python train.py --qk_norm=false --beta2=0.99 --final_lr_fraction=0.0 --doc_mask=true --train_tokens=399700000 --max_steps=6115 --dataset="wikipedia_en"
Each number is 128 + 24 x the weight over the matrix's rms, rounded and kept within 0 to 255. Layers, rows and columns count from 0. Numbers have three digits each.

# down: layer 7 MLP down (transposed), 1024x256, rms 0.0626, rows 963-1023, columns 64-127
# up: layer 7 MLP up, 1024x256, rms 0.0551, rows 964-1023, columns 64-127
down963:144121095141128120162110115143103139100110180121125078167052139145112135135108103184139108126067101151135142162147148162176107121116116083157148135129091140133150168150111116116139089127135165
up964:119089122098127178123128155121111136140119151149147113115141140134134152130164131106136122135105112119106124112117141125095105164114153141137166132122117094141105112138138160140115123121129108
down964:114130124135128139110133144143157149137146087114106103135102151118128115130130133118105121144132124130120128117145166120118118115122138132115127130159145089126127148152098131148117113113125135
up965:138119165123186108131081217129166147159135125136081092089148122163126115123105112121140165118107152170099130110143110105125140102123136094100173158156113115121117125096130188076096109149120136
down965:145111146099136105071192136145095123090094166074108131181162113116084112162149114127146131135148124126128101145112162150137068123100106136088164132129102102118120120099054145133136105136084149
up966:118124139095195137182087157123185132150109132120108132151139140148130142157103113093150140172132139112084117121173136140084127117102127148138145143121083164076163153103124131127136094115125166
down966:145123122092105139128159127152160139146099150128096140175137110176150103103135146112108091156131116100140159106140138112140160140107186110140104107129111137144112116110115120129139155142127125
up967:108111151095177174136095097165140113132137138139096084092144136134137130100143088108146101134155134156125128170119110153141104128122113112125120125118108150186088133116106127124107118095147147
down967:100098110125167125147162137128139147135126158123141109114096138126143132163119105112156120150123108148146141133133137108142130106065098142126180170150111116130120142130118129074133101136116151
up968:130109134104111140195095121117093107163107101132127098121152110122152135114181117088156142117135110136129154107160083103140151144115118132125085168121123109123139128133109139130147104111112155
down968:102104135130111201078142109128119118144139092119111083142182127152101078125096127142115143137129120118101112141156121139171144128120156100126111148151163158149141117135168130141148125151131132
up969:116136114101140096123111089143138118152130132155122080097138165135134137133159123118153072116091128140117060096155107136104098118153091106131089136166132105134089085114146160155145140163125141
down969:156157118125117116111114145119140153175135090147103140112123078125127136110092182145118106083153107109156129144150129135087108103110125129139119099118147159139112112083133142136116103140122140
up970:143109129151164119086123112147130110148142150145123130134158115126122129132114090126158118166135128124150161180124120121139092073151101128161125138124158121128075140145110102131136106092120132
down970:160130136096101091157125136130136132112104097106084103178116113169090141132108128168146109124125164100116158161165149156138108151125131177131131104161113095138117150138136161128110094106138122
up971:065118154160105122136142139138185139153150107114102153140167087170105128103192114122147110143149182112103120133103105113111136145084096172151153104119130127165118154149118167148120102126148132
down971:124112088137111108086132158079074166051102126148130110094068126107147154097197078186160131118119134159134113144176146115151093085136124088126122164116172122126100091137124145154110088123102141
up972:071106143135121156160110137122112122120115163181117092147132125168117108121138130102146157087128083196111089120134124131111133181171148131117046096087173159136106147161116163133133122127144113
down972:115116136135100083092138166166104146069183136128145115158104103130121111100114065102144151176136126100088146133113163106120180084101179159111144129111080143116074110084125142139112154084078173
up973:153077188159107149085142094156161163115116163130105079128128119126145143056133130116150113148132144155122134159151083111138161112150198107127125135134127134179102114083095142167107126110109159
down973:099128131132172129125122126117102137121135124134140130146132130097147124114100144181133178081133103173112107121132151081115131127126134171114127103124145119136126186108072119127147114166131128
up974:117103088129135128113138141143204134153145139131130110153151133142117159138130139116177096170096141166102129094117064126096119128096096117151156110179130143156154145085121104106057138087122113
down974:148152103137149065154122153104122151088157101125093159094101132126109090110124089129135166169145126130130127137127086118104117153181131152120133150122134100135133105142157121118146119075100121
up975:070113144069145152111122117133170089145109143141057098054146138108081133158138140121098102146057145136087137144125151115119144155125127113148112135124115154112110158126103104163149134117127112
down975:186153166101177148119131095082090121175154115101170143132166127157119104127120135092151126166111146106144142113093118123094122145101145165082170167133119131154145103134122100093157124159170136
up976:138119125140087094114131125137164099141089142138127165168146071117116164159149117127167100173093170154125140119159129126137136128138091142153087117125076138116108106128156121135168117112141119
down976:087132138136125119138146122133126117193137141104137150105169147156114096181107165126112101123100142133172128099166125143100157124129122145089118109094175138104187108114139106149150136129120184
up977:069114139179126135142120138143124117148129130149116138093137100146162134162124144115105133136114150182136128104112140132103155117129135100149172135145142141134145119157114143109115101115147130
down977:144109120105096137087127098108135105116142130106130136144132150137104124135123105137129111131128120118126138166141137155116152125117183128130133111143132133148108149147110141155090136138114151
up978:119114153147141129111095122136116155124114100145135147100136102093111152144146116129120138137099152142109138094141160129118128161119138131111117128175121117118115101158156129152143123116122107
down978:119150128151142125114077103112133131156138139122125133114064118121105137149137132205129118122118114118130152142088101133087129113125125157117112115137110129135153132126137113138144141115132090
up979:109140114102151120138101118165128116117149130130098119116148136121161144128112147134125112108107125166135112078160134120136090133149103129096096167139112130105125140125135123105140091122113118
down979:147121124128155140147111118113154131120108120160167115135127140149140145103109117154102170137160098098133135118122118134096175116123137162125079148096139149128131100128113152153137159134106124
up980:172105132162132078151134140164130067166109148123146138142155148185116110141123169114146150168036142142102176141137131170120126151126135147110078122111091106140141113115124087119128109087205104
down980:114137156147142168106078153130139101160130138082152119083126120133153101149133138129136111093095147138110111138131152125135170135090107155168117105091124132083138119095076160101118090152179106
up981:104119150139115156109100089136173078118130154160122152119130098170162168101140145120185169103157144139109113132167125112112156151132143110134097142126119145131128140146132149137127101132150131
down981:129122101127109156124086158085135138135114107091126133122135102130155120121115150127105108120150131063177160129103117094136083113113118111067134153144115134151167156124143130090146136145131120
up982:128130103101132138119119092128139109139103135130119112140139128130139140122108151125182136143098175146103108119142120106098150147155151107129108129148141122140081093162080125131140115108142125
down982:119144125162166133098160164129122148079180110126085124107093192113113106111145158160124168128075117135136080137158140121108113097137110148141137115137114125114147153115127156142118141101111150
up983:067132128150135128131138177128157107131148138138119139141141137133119131092125129127116132131103158145133136108134129133152130101126110115130162111144153104100142169119120129097133126104140117
down983:119113154121134135133116107135150129141108093094144096125099135136109163103125163154114106112119162102134136151099136081094098092124139123135115083097144143167140114102125120102152115133107135
up984:130145146137135131123138129136116138138096116154117132157131106116102160124112143131096105141091121121129138124112118142133139145125118108139121149129136141144128171113129131123152116130144119
down984:121128123141100107129114128111152101151126141120129129148112123115101135127087153159129125104128128158171120125081108107145109139113143122123174130108108117124138102096069128149148140118111115
up985:131125100119106146132128104139098125096113107121079118110172106143118160108102142087163123143134181139100088152157099170111141138149115138110121123150139141133161064137062163161144121091136129
down985:177145104116137142113133126103142128133175095175128132127141145154167141107160169138151120182129134114159087171159100103145064118124136098083135167104088125156070138137100091136122129112105131
up986:129108137101161112113118105134107028128166099138124144150156062157085137137141129118165078087144132136106158114113111079130128110110139142097135101136125139073142126150028155095065106145128149
down986:135103123081160101140123086064105115117112106132167159133121128134124086173144138138076183123155167138060160121109111118148103203120126155123095111086126079132172114073112172142109079122086121
up987:125109112150134148153093110164132117126121069116130144139140135157115138134145141122105130123141133143106142101133141112122119136117099096078121109147123133128138114145103103145146116110126144
down987:089115108058152098135076134107129097123122152131127155117141129124099147129126130151133128113123116136104132106102130154130156134121135167124120148143114128146177123102148103137162102162113139
up988:072151145181190113167110121179158085160079130138121102134144079155132143106108136085119131160137098160149161113095149139139118107132124131119113151163132114122120125143073138149126133125151125
down988:136150121131109149107101138135111155095146122131114105151084141175099135147143115139129157168118124097158137099137156121157137133122159136133141138145124096112128112133121102117165103122108129
up989:123121142123122131133143123123145139122119137129130083131141129144148139095133127136150131144114125152127152124117142140174128100129104126113116127129132111094140057136121139122128113148138090
down989:128151113105118162132131142143107116117174155109103162123072127118115149169148123162098120116136126131109117104135142076130120146113154138164168137126165098117147133137156103115105110127121141
up990:122115093097156145142099146145148108166122149084100126162148152130180118079139139120149059112118146139069151106134129155103144167128121120075089119106143059083084152145084178082135118104131128
down990:136132095162161105129137122116148130135083133191177126128142167146101135114131149102118147141104116130143153136146105140141087134131115135160158201129132110136141122126142174135113113116138130
up991:153121135152099126165122119130191132144077113132088144143130124136143124100122135119112140169142176129120109144144116132120108130084127091134151113149104129135134132104125112124114105133169105
down991:124152131115137098162092098109122120117111142134132123128079089114070151146152141152138140096127155133144151142141096158146114146110147118184141156134137144106146120130149123139149130127124060
up992:103109155130141127103142144156141151169147165128115157152139120088141138185110118129151098160097102133136150074134115131082135110187118143150090141126169077091102127167101172151106121087117136
down992:116135165167132116122096111101104117130117069114150131116098146116097136116104127185141111142151146153122122180152134122114144174144133092096127101104068135145141116108143133198172099130132140
up993:096108142104171133118113107116137121119117140143134062117183159133141140131106151114126121126104135130117142102132180119129097173166107104101174101136121146126123142180140131177107118136117094
down993:127157118081109150123111127133072149138131177153156095115184113147127166172165128131137104117148141176164110159136091104149135110143110094139135145130169114127143127137091102128133148158137140
up994:118131124104139110141096081135105108133123106134121111116148133132103121092133143108141121147132101107106096129134129147113135151127131126170097145094105190115103113168126157162133107108104126
down994:146092097100125158120165135136109149149157141098122166108091098116127081110184088159135123106135106112104185154142096091156153125135100195102137132132096097128143146113109146085132087103161109
up995:078124153133149168159076137151178155168099077104079102080147127128100150136087154130110138158119141151117156103137112142143125131166107115148073136135166131123162145148125120109125045127140135
down995:119134144126103083131135150154094117082149163145121142109187126166144140077112137146119120119107137106116083135143112165078132129134154146117138128107142120111114119119133132126072124123120190
up996:088117169143164110105156076121138077135145108145139112100146114177114141073140131118158156126126164161114114161170118100138123119149114140142118139126099138088099139137103110163125128131131130
down996:128097182115104141141120138083123175112114085071145101164109138154145131166111133124179078101119142134107137118124133138129155152106096108119084107066124146156108142148141121148160075100140136
up997:110127144130111129142123122145153119150097123123133138126142124115127150076148130114119165112166126126126140121092105175142123131123126108156125139112125151120111103096138110128141119134154154
down997:132143106137122090111126115116145149116134100123111141139118158151080127105130063129123129120097133109122111136143152101138123114067161156162137128127168106122133140121141128132133152096126112
up998:128104097176108150129143098132127105159119117130128148119155134110133139130134107110159141137132117159106130142118117105101138146102124091107141090161130098122148122152125137133166124141120142
down998:103132077141123118149143126095146086101128143125136117120151118136104147118072179123155126145134110117154150142127131122082106124131111151160120125130099105114139204100154121147119153125153133
up999:121127124133173126098086113129118134150163157147069148123144136159154140112109120099143173157129112128107105175160102124138110151162136139122097187109132129148105131101132119105149122055095129
down999:139156080132124104094106098103159208107135158101123139105151129123133100145120096132114141129121092119122180123135122079129111087133147118074133171155091136130157126137121133153113113161131150
up1000:115137170162117103142149118145131129124143114119120096100137118129175134126096136122093118114117115150140160112103147153129144127117126092132131105162120131112122107122116143104136112132186088
down1000:118157132142129095147134133154139141111107133146121169150088151141081123096165090127130108135154149134085133117152123096157135077104152115131135143117142125148130171153129097138128119151127131
up1001:102093132161116115151138092131145119155113129129130182091131163167119159089138118136140136121118148111085129102121106137124126131133146114153142109134165113149137117137149144109131097102105124
down1001:099146111120118120088138100084099121111163127130163152091122136112130112125153145154091132128118158154141151129152122082154127090121110140129148130128110116124163147134144103132124110140149145
up1002:122124147161098133204102141121157104120110112139151094078135117127126137103127114108148115092102160158121147146144169125087079122138093132131130093137153105129111145115116154165104109133151138
down1002:120085121144155087122129119093090124089183076124119138142092133159166062103105096114155141145170113145109106160177094093127120125154099136125106183157134128143186092083124135121142144097160154
up1003:101127127167123128161113128142114102110126127148156113151130114132156116110183102107081137111124115125125139105091092128121128182132120130152132112137089129127143095123119146117099125142132133
down1003:116151141135103111108154136151111106121160137128150140115125113132116124110123128120106142103117180151115166124139161148156108120105128128121124146115155118104135135139135101106137155150173158
up1004:152093141088139152133095098116158129147105136109119111159151091145143126113128153118101126111142128153121147129137113108114135118121115121135136113154134133153111137121135126130128080107129123
down1004:152159134113124122114107124116113097134165110138116091121109127114151139139126130155103137125112211134130125123132156131110102156128101143116124148124107111088148105158117124149129135089112151
up1005:105119128131134089122148143165141135127111152147121108103129099130105143148122131123158102109135134148078159115160122124109079091148165094118147162151197131112112135105118113099106108099178159
down1005:114152156100108133122112091129143114127127184155137227124092106106119184107135189110142099121127128109173137092132155114154147171141111153129099171148107127126086119117143126119135117147148096
up1006:135115093132101151147082089168112098145105148127153130119161094154156142174171137123143112177102117143122157086165117160112104153124156122120121123087104130151093148121130145182127123127120125
down1006:151114145110148101135150128105137139137163137109142133134152154135141126134130102158115145079129145076096101158145138073106149074123113129110162080123145115056130162134142120147126105105104084
up1007:146075158103176133139123152151186152124076185150155108127129149143110135119091144097114093113081132147122149102146122129071103146126101134143112153117162071113093090118142120133123124124130132
down1007:112123137132094208115124087116125147121060103124118128171085118126160128180142178140131122084117129131168130133111135127154157094156152133133140083142134107116128151145121147131114137186140140
up1008:132125149112121142148124110129128130130107108127129096113140093135081136080134148128191132112126119123097136148109126126152135142142139117125092111157126107105118096141109128152126154147133099
down1008:144132087145138113137119161139118159111141118082129129166080135150140137173114135156121133144109145145129109099128133098127135117126123118123167109100138130160126156163124128145071101130140170
up1009:115125129120140129124142146156136113113128143117117121089125119137149143146132141120168091138121109171137117143124136127149166147152149137135119114122127127131135128098096136144131093116158120
down1009:116140140132124156122132140114142122129119130155124116158095100115142127136148121111139148120187132087117147110163145151145114127105144077128117094121145124094125118146110126135089086144156114
up1010:101119190104122139123108127156145091151124143133146093172139119152177120085140128110100157154130116147133182113143120123112154096152101118126120094139134119128134071111103118136098133123137091
down1010:140162104116055115094116139107121134111165163135120136133121124186133121094108140136156141096101144162111161108142161131150129088102113178113113154092155128140134095142159122126146078112124146
up1011:110114179129182113129119102123123116149120111151137126117144158162173165136152122100101095124114126120100139137133103181120107128165152122118129114135124133125122119127143150128120129120120108
down1011:157141114050112127126125168121136096115146088113136130125085123141138160115098108114124153125121137108128132164146121139107126126134100143143120154143148140099142099157137127079136151103142162
up1012:149108182123125130112107101117123126129169190144107108090144123173104095140153128100127094132165091155113144156112158100130097158100118143109117124152089144102122108118156114125122115127137054
down1012:094137130150150112123132110139120117173162084128106125157151130147136134140121132151138077102141081124122079114106122113102127117149124104117139103128093079167142106111097146109103130080158108
up1013:133121127116112141157098119122120114120135109165141129122131111108115114129155145097137151120087165119121141111108115142073136155129122147156126119146137101126158152114150124129161134136151156
down1013:147135139118102131098159121173118103091148105116122133116137109131140116138116126135118103114106135121144124127135123125147142112117114128070107109130149138132154133134099102113112202107114150
up1014:150132078135084102154120089152094093159122105115079095111166109089119117143123122132098099147082139166107132111118114133128100137113133115151139123111093112132065159137123129172126156115179143
down1014:152142145084109169104139155122140149132121128094141131122134144146158157114128170099127126097124127124150109150139172069117126083153082179105117142138142111088136125131120140043155114125129128
up1015:095122120160110128161136165159177111207129109122101165150145118146170142127126147115152071143136142147107151145073083107100101159103148071093151152144127081185133170141121119147106071118128131
down1015:131127136151142090111081081127143089147130123127113129117177183136119095113146135118114115140139102175184094142095093129083059185150088109192154147157103175128112163163160121131131164154095098
up1016:102116153134123125146129130136125112131149133126105112098121141158148151129142125094103105154149134129129141121128157145127144116151117102133122136138113131132143131123137159109122138154159127
down1016:144147120144095110091150151124119141118127092115121178151119139139150117147114128133112149117114110118158130109120113121169127143118147128149109141132106122129121133105121135129113132120141118
up1017:092132141126136165144113096106154080130081146119085073162169084157130199121135207113196099115158118190118123118120097105133089159116142122151097162138120114091123132083127119176090122131167065
down1017:108084081183114121122201152131120122094084132130188147137149155203131152117113149090074122145191116131144144126153091153190095174120127194158186144133108099127136138169126141188142146075144130
up1018:140111126134148099134098143137141151165098131167121120089127095130088185098145164145164138183139111120107140120117084091107151104155168103152137146112144140132123116091153180139127128126116123
down1018:117135116108108118110157105152113105105101140130108156136072096113139092116130154170131094107124178085186152123109142113136115138098128111120131142157143088118158160193150143154098121167109140
up1019:156125136130124157137114089132163128126067165153140128118146170122079144107114166100162103086127163158118145129174114090128122181124136122112080141122144174089135178150147157142130118122105090
down1019:160151160097136162176121141130159150123102093129167089147139108139120116110100098127135134099136109146179201116134105090088162152093139148104142077172133164088135129154110162073140116138116161
up1020:128126132106151158128134126142134076139131146121144100123129133145130146100110140138117109112130106128122134133175134099109103148141132133092095107112125118121112106131098149166136120168111117
down1020:128129129124127152146127138133156126126124156120147141142062157116129102149109101160107131174108109126121151124106107155117136118121123118145110109127143120159114121133137147124128147129141128
up1021:124117159165079166178088124138099092108163158167110083122149084143093156097067096117120139123119095150153145152120152174061084122137119112116145129119212078134143146154129151156136107108127120
down1021:113114153162117121145144120105129070093127155130054068143067110146151098128079090153200128109129135131096211135190144129080145144107153154146131120107220125108144186103171091150255117114119160
up1022:114111133136129118143096171162160107176128104141126141125135081177131163160140149098101135108094132197136128105114107133056148165144152093118096143102153085132127163099123155092104090129149134
down1022:131133144106121106159159158155151139136144135141110155144116116137114125103131093133129104110138193121177135113131117138123116096134115115147098142151128162118067071131121113128065137152146155
up1023:137106165166134137114154105170117085105115153117118105175133128124127136171151120087141082165158123160109129146143117118120069174110110115134130073126118133110111086115085107118079138097151089
down1023:155136096130138146168096134148136144144116099137116142112131119139079120113124154137116144127105115114139124123106136107147145176135145149138114166161081090145113116143171143167129128127134142